From a checkpoint of a small transformer trained on Wikipedia: 7145 steps.
Each number is 128 + 24 x the weight over its row's rms, rounded and kept within 0 to 255. Layers, rows and columns count from 0. Numbers have three digits each. The size before them is the row's rms in percent of the matrix's.

# layer 3 MLP up, 768x192, rms 0.346, rows 11-76, columns 96-143
130:145117154124182165152103135133126141129104138114134150162165115117102135117097122130131126129149094125169111121143134134167120102118140099111164
099:165122103143136154170102109123114128160118124128111109108122093139120127093137135122125130147114143116156154125132144132133124156123110144095178
089:159097113141119143144112128177111189133134133115120116118106102121126131154133108141146166175104154129192081110137102105123149140100096142121122
104:144190112125103153126124139122125125087146095151168111135136134108159142122101142140153149129138133134128166138113143115100127115110142114152090
102:086141086140082160138130136163099148115133137132100143083153163109131214162161119094116131112145140148152086115140127108146152127118107131138127
102:150146163140093168099111080175120110122138124127132117124143115176157092107141144098117149127123108172129131104123102042130097077124158136098149
109:138091100140131158104138097123152145119155124132129157140129133130101093181077144127124154110124145116119169132143129072088148134157123159120113
109:139141122087105151162155128149103114148130113144091114123107111100136149141156148126131119132122119119099175102087122157146158082142149168132176
100:085154159111143156128165123156153134122117096149135171126116141123116120112146106159120152159100102141089131135100080176138098113145125143155151
097:184108128140103177140108092122126132084160146094118153110130135131072125137121151106143149112145142157148114106122111149115118113120119103128098
104:134145102117098124147125140177095133120141176125127125104111188113111136133111149111206107164182142111164118099177142144135126119133124144134177
095:150132102159097118116105165132151095079122154171133166136156182101129150088077147144141183178147101135146142128148091108128153120113099116085135
099:072121092099105144127078095143130117164084123162109145103136182175148072092154114154145121156101095168106119152116133139098124162138147112125137
122:150125153143131075140146120137096162082099136122127128074112102134114146091180111136104161113108117120097106130153110104104153117121152149092135
097:120111134162188146084103143128152139129171101108116116104118147143156090117154105123100119137140106161121163096091099123116107143109100146161104
097:146090118100126129119135132123146129120135097137161137162113144094118090134135107107125122136133102134157146156205143141166119139102158145152119
097:168129152129136150157108118159150140123095118144119105150120162130098105166137129126153161133118153125112132134112164130105196119140128158113109
093:167099136171130105174151146157078149121106122185154138145153123137120127160121114153099090141131111136087109152105143105112114104121110182119093
088:135151107116102120119118113141098110136103130109147124129160152094159068151175114116108132106152133116116148140120130094141149125144132132159114
108:131181132121124120090140149123119125130125193144147115101135106130148119101131128137145139101130128103136126128131119058116065136114113151133119
108:159136133136091097147086127093135130160148132140148166111142134114088132116156128137116121121165126157111158135139141123134120119114120176153109
095:115144176156124085152121163133104135160174095120141119139086111091094123127112110122146172171131105153129141143130119091152131164105166139122113
109:126129120107142112103158122078153154112111123166152170116116135127127128138160159096142105129111117160150141109162121141113129157147109117157145
088:113126121178100142088113138126149151125128149115121130115122107076126176113117109119076130117081089154116127147123128118116110138160104109122125
107:099148156096131153098118107139114147118110145099116117147109111169138143127097100134149122125096164149111130119153110128093152091110156163128128
095:095143136125140102175112135153053090102131132133075117108140122063114127112171141158102113130089120151102083127138114126116168115128140136137133
107:166108106185100142146127105149140177136119163125089143109102092118147137116160107122153139103081103123113101069101131097116116130110152129115144
091:115078149106131147108134139140164147143119150120110121153118152119162095150112122081179166126131119141089132128120150169120168132156150143079134
095:130131082115102141078093127145109201108136138149153164169125102124133117129133136131144147098119119103070199128148180093153110113128104165126144
097:119122080127114157100168138132131133152172068136127157124099129082138133143117169138135129125115142109125160166125092113148175119150173174152117
100:112125100146108142073101139138113144136169109152127112146136120127139155123129101111147120126086142161161139102115112140107137089110127170136113
100:124132087123212151164094109135101139124155139084148122083118139108111153137146129081124113124108129104111148127085111115167112136093144140102136
113:149149163099113119128142105149099139157101119103131120076111220146116135159145148093157145125171124110156101142114142121149113097128120153131165
098:092137152146113136119124087172134133170115126122139113138138123111083155164096130086145112158122101124135133136122091122122119110136118150111117
106:120092148114146145132118153146100125139140137143126127151145156118118152170154124131146128122128119136109117109132142086109125160075106133117152
092:112126150100115169125146132117173120126142120187119106119116094125142104100152097138131102104178143086121122120134088109110129197131136095115125
103:132164187099105096145094127163115152147146160118120130114124143118139106144117102110173140143116184113141064085123135119123122114140118094104129
104:134116144094128170166135113135106133089076165112143134131130155119124143159151142153130113145152109097130147113156168136116127116175148162140112
099:114128147132160128122126152158149084117157171125079180143156108137155136082099144114174114104101137096096137153099146103113091148134111167132129
097:185101137135190116151153126119107148112140111137136159117179089129143176189130132123096158103113089144128147132124141134138104113125089114140101
100:131102149159062163105116152127099159117123111138137122141077080127106141165155139096121152157110105172132104134137136114141108154111175138118082
110:154144068159143130120117138126088145130116081103109108127150102169154132150132126152119119078175130123111114105128106097126104146138084136143114
090:122144119121087145119122111155091191142132157113121111123106133128069141173105130133098108126153107107116123126183127163123116155117188124107117
104:108098146155140160100125147151149180112144131087128108131182119087116096109105140110098101129124096119102109131163115127157088116124147152117122
099:114153128162157094109148154154130134129129116108087143131131147140152130110072118149149137133108117104122122075125117093109140089130103115126097
110:146154125150128087115116118114124168143188133153152159150136113144140107127168115148138130145113088171157104149150133109081119102124157140113114
125:110131127075123141176117123181122145180111098138090126113116161123121121071103122128117155167153146127134111148163113140137151116103129134138091
096:117099122149114125113134120149092158106147100112165165106167100144158106122133138111119111145123104110126121143070129131149133121169113140110137
097:142114117144100160157111108187135109083155160145142161137143140118120120143128127092163142097108134119134110089124119155097128143110112141127132
106:140152138169137108154139174166112092163072144107105113087121150085147095117142101103147103120141100101144154137091120129115153094119130112082139
086:118149134111105115135099112134133154160145155094146167109154131115128103089115166134169122102130129103176148119124121117114165125068121150114132
096:148087113135172104125145110137097153125171113067114121135151106118152129105120131082145143134138130131159100099175180119119123137137141127125106
095:118110100150118157165136120153098103144128101145121147105096143140161131126135108107114126153158166152161135125117131122089137145124166100115127
092:134131145120108147158122154126117160138127136137138082135117199103128137135144111151120115098061133160175060140179151123150134159082121117145153
100:129114108129135163091132129171176128126164143156099138106141079135116139140110145150113175112158121130127116145113072137109147146145104140161162
091:148102126111154116120136123142159140092151139140134154126105148125150115151091127154170085128128116134147126109112146101075172127052120134107132
091:152122108144126078097109158136143127127120116096122134155128160081136125125141127147180135137126162141147156103162161161115128132122116150131129
092:155107094085137153129121116161111149090118095130118101143123182190127173144096135127119118099159129163139102157146109142151095128158103138141117
093:097102133130117140132162118137140147125159156131118173149125095133120098141111124114175148163115104121107113105144121135132108143112106131056130
108:140114126115127097123113119156109134148123138141126154097160141150099087177173098095091157125113173130203150123130152101071120134125111111096091
086:122137123101104149119105080167177095170158145154115106130160125153163108124120093099083107118139118125147126132136117130164140140126125055127140
103:166097132133087118136164127095153139099134117132124134140139138089134100158111129129134138163138128135153142123097120157133088153151143121110144
103:130136136142130090150114151140099126113116163109103138128131130156147076109153110116119135094140117155105138086133112108129091105101126131063139
108:151117111093101123100149131164087149129154118147117130143109131156134063131148123127120116154121145108141159158173127109110118121155112113088106
110:138159124092123132093112100169135145118114082144118114101160094100123090142111119126140090114149127142081118118074140116117149145153150170136175
104:132087170142171123111143144123130159148149107162090111117148142142114085114153138147130131117121088112148101108171145105135154121122154129134116
# layer 3 MLP down (transposed), 768x192, rms 0.336, rows 11-76, columns 96-143
104:118109138107128156139122096147142110141111143122132088141142138118172075159083133126148149148120097128132106104068127147133135158094115119109137
106:121133138127139139170145106149141152126119134158147129142123142071124139125150125170121137143129156152116149130145154149075126145125153114139115
089:092173113133154138099150138111200143113095153090096074131105116115138158156130152108126141111096126153118139146115137157127116120117092127145126
093:099086147098126086096123104111107080096086136115160135108104083160109101115144144163129110151091104100138110125121142159101145122124082112094144
106:122103097116147143110078145131131168098121141124151124171150129138114099157165115100159087109142122096122114118118108127103166136119094106141112
103:132158125113086122107162126143128116121110126149154116113145116147105159145138158147114153135119095143148150164105137094129112143124086120108132
109:141134160136114134106113147115128117090180142140172132120114132155085123146106148128170151129131141092149150176130154106121113116160092131166086
105:159167143137157121099138141108112107132161131179109128142105137162146097143130108127136113100151097125120161142114112173149144116109122082153133
101:105127188131136133133133137111137135115149114152105136148149137159111109158108140167165124145138122103121112119106167149142127136129140107126121
102:124109119104170131120086136152158125112118150132101158121154105124139106146137170157066130094152083083163142124134151128118149087161115143146096
105:153138138125097108140131156164117127109109131111100162122102125159135099098122087148079132121163147124127090123138137121136116139179146101116116
102:135121130136137067119089137101105087180127120150105137139126106130142113064097126110123185131112150137103138136062107106179121129121135103113134
090:099159100145145136129146117112104086092156121125084124131110138106108110129144129126121168104103130135109161115143136130158091111137158154125141
107:112165082121167096126088139137162126104141126099137083115088118099092122148132109148094138142100090129163117104140112104169155129137105116149114
100:169125133141068147142157129114088117159149144092144109136110111118144074110136130084177141096129155160132130120091145120096119156123129133108152
100:119146137138133121143137162169160116153109154131116105115139121098124128126144125144105132138110081133113126145066114107129125160132137122104089
097:131153089133123109112108108094137136084125132124143131108086127132128132161081159120120117152104120146084174153147125148084150105057112111142102
098:106139133113161115120134109129110151116120120087158126089120089175103155151089121136080160093076141120100129141121139132150122115154140154141134
095:136106136086156140102102149111157086144142152132086116145145103138098122106105183172111117175125123120126132115131131167118167128098138103133147
109:093115151129143155137149112128152117088147128156135145133114131130146150115185091130087154147099140128169138097125136181131121136161143140106108
112:124147107156129153140105129126131136191118074121129103135093144148078130162080091139135141148129091155122119142138134146124130141088132129101150
094:131143130151164130089123142142176118132127098127147131121139140153177118108130098150142080089155148134140173097135130136125160145153151126112145
099:153078136124104166124137126158148137150107117138111122137099152125158100111137090108122104111155152136182117130070107152152071098121153140095118
081:128104103089128163107129154090133144087083153157117137120137115157102110145136145117154148155118175128115134151170129117114150101107109157132188
095:092139170155141148113112120145098138139133152111152133138121128130140119117122044114094178088128121094128090120137115143121144177124143134109132
092:169135105134110088142101118127111124152107161100126145162175086117099139094125107095089146048120133128146138146128118116130113129169127150166111
088:131123125168129144136139144108101140153134116080119174086124151129128155141129143162121071153158140112121125119106096154116063138145120136171128
095:122120181116140117109105142153118102119178156147110116115104135092174108144106141128138148089131165142134112150133104157138130116150111158134087
098:117124137133087143150142123100119126104124090107065129102126111119146141094097137119083135127104138168122125135149103126085125138141130122162151
092:121090138141110135110116119082125137119116098117111120086124148179138117131148130116125108137126136092134120122108162128135126133128097142120133
106:147128101127104127160118081156144117116105102123126150137102100113131124114154152123162152136190127125134104113141103191121102135132140167106151
118:133172109091129110134105133124132122080135127097103146167128091135120115151107124184153153090099115128184116108167151126111157124103152071093149
115:130134156107139100095140136138150169125124164095113125118087115086199098135114119070123160120117149092127145111137106127127114172117135113063134
105:174178167121129129147096106130160109117148090135149078125097080116104153131106100129104122142093077087125146146093104112108120119105135137151083
111:140141112150155116142098133091134147111124122106143109154142122115124141110144160141125089109070131177102167145125085111140134154099117143133136
095:108122122120150136148090142130138161126143135151163121139138128120108151130123122109104147114113101102138138105110129153157156174149151092134168
098:115128111148077145137143170145086103128141126128092133114129125146149112112164120132087090145111110093148142176183148114182101146132127119130134
101:129084140134166138118126106099111118108165167159102146127125167086101123146105102165114136108119103071125118107138154111135156143160119115180099
114:137126113133118109130149098121158133140084129119097140133139117155143121150120123151159131107109156095148126134122122133158137109111137107129122
085:132136114159100137104170123124162116124111160124122155090117131116111139121164144129146096127104129144166150160077089153171106158190147150109160
099:120081076116128109120126110112107134129122146137111108136089135141095167105164124155099096122100114155114099095127139143157112102138112141144104
117:148132155149096147133135080138132113137131141115150167094097165125095119148105118083157133169102111162137158098087144164141121152100133105121140
096:157139149148124155176156165109090129140128149125128109139103152132153150132096120121123111131113118126111112114123149121130125118144100118121147
101:133129136140103123146129141135107131134113107141140131139115160164119154144136133139132108146110138109102107109113128164134137133104138163106153
102:137121139148118092117120189128112095104119155109135117120111147112109148117116145108108136087127106146060165131111106100141144140105112115127165
116:148109133104117092147127156137182119121107112163174129163154141125178140129098144140193169149103117086161156125131093113113086089118135121118087
110:166139122112106138097137143143133133154151148119143114097118137117166138136143143097138105133119124111173144131099105114127094087124109082146136
105:130099098124144134125131127122083115130144071149134162113101119111128106118130111139150171125110188118145103105093140172115122117104143064097146
100:168148105125136107163145148141120148098136169146127156128145148113160131140100095119125136095113144134153104126112086159162142146120110097155143
108:105121161117123137125155169140138132123148142143147121113128117155101139160100116120124142172099126148131125090122132151163160138133169148161119
096:130156102115128084130141133135132104106131096137131122135163120121120113102148112123129159136127127123118117156143116065137150091092138098136127
091:109125145151079194128136117103132148147121122127167124144154152155155110139092098147129142123117117164125133162099069109099134128140111117131170
093:077108128145100122091180156136113147105115111087146063157082139153165105160158189108138146132131121130118098122149126162152124117110129125144113
083:086128145138157127137116135118107089124120118151159110166125142130080131145107132145115140129088096129105153132128140127127157075163136154113118
100:120124147125100121156136107106114135153123138126104128114131134154176153135163128148139099143132134119120136112101152162186135160150120125130165
097:151096101118122124083132123108112123167137149139100118100177158154114147101139121107032156121120124113119125138165131113163140104175125132124126
100:120111115131152140161119174141173113144128148129139156138157113148158119152120113088113123157113142169133165188097101117132094105145125089133131
095:122151079161103111150130114132142144119150113120166125139101140112135167117130154092173128137129170178089105130139144132105117087086161094154095
095:111150165134166105099113160177131128109110108121144107137134157091169141074137095148139160172124144175118141140163130159117164126073150125127099
107:104158092115131156142147095082123127106135174144154103080102161150131146146181145131129154110115075118129088125127137115173145156129140133129118
091:134090085162121103148155126114093135106111114112122122121158113112135162100087142141089130162164110154137145144171101136095157132104156145168133
092:111120089100083124130104091085114144113139120157155105131121141140153153128145117153135174118165108104160123167102096128108148117107088136100162
108:128152124137137138109092128141161127104112106146136162141165109165093112160146145113126174162145102087129102111095157123132133110145149136126115
100:119135155126154122136076104104149118107118130113135080119147127167137164135124109135137139125104097148142105117132135169125107109127131127118113
079:112108111166105124142117150093166125125140139126170110117141107136105140132118143115151147108113150120131142127136143124092127142140094119129142
093:110124126154127126138107148141115159133140174095117156129121129147138135147099112137145117113150128141153111122127172174154151109137110106135147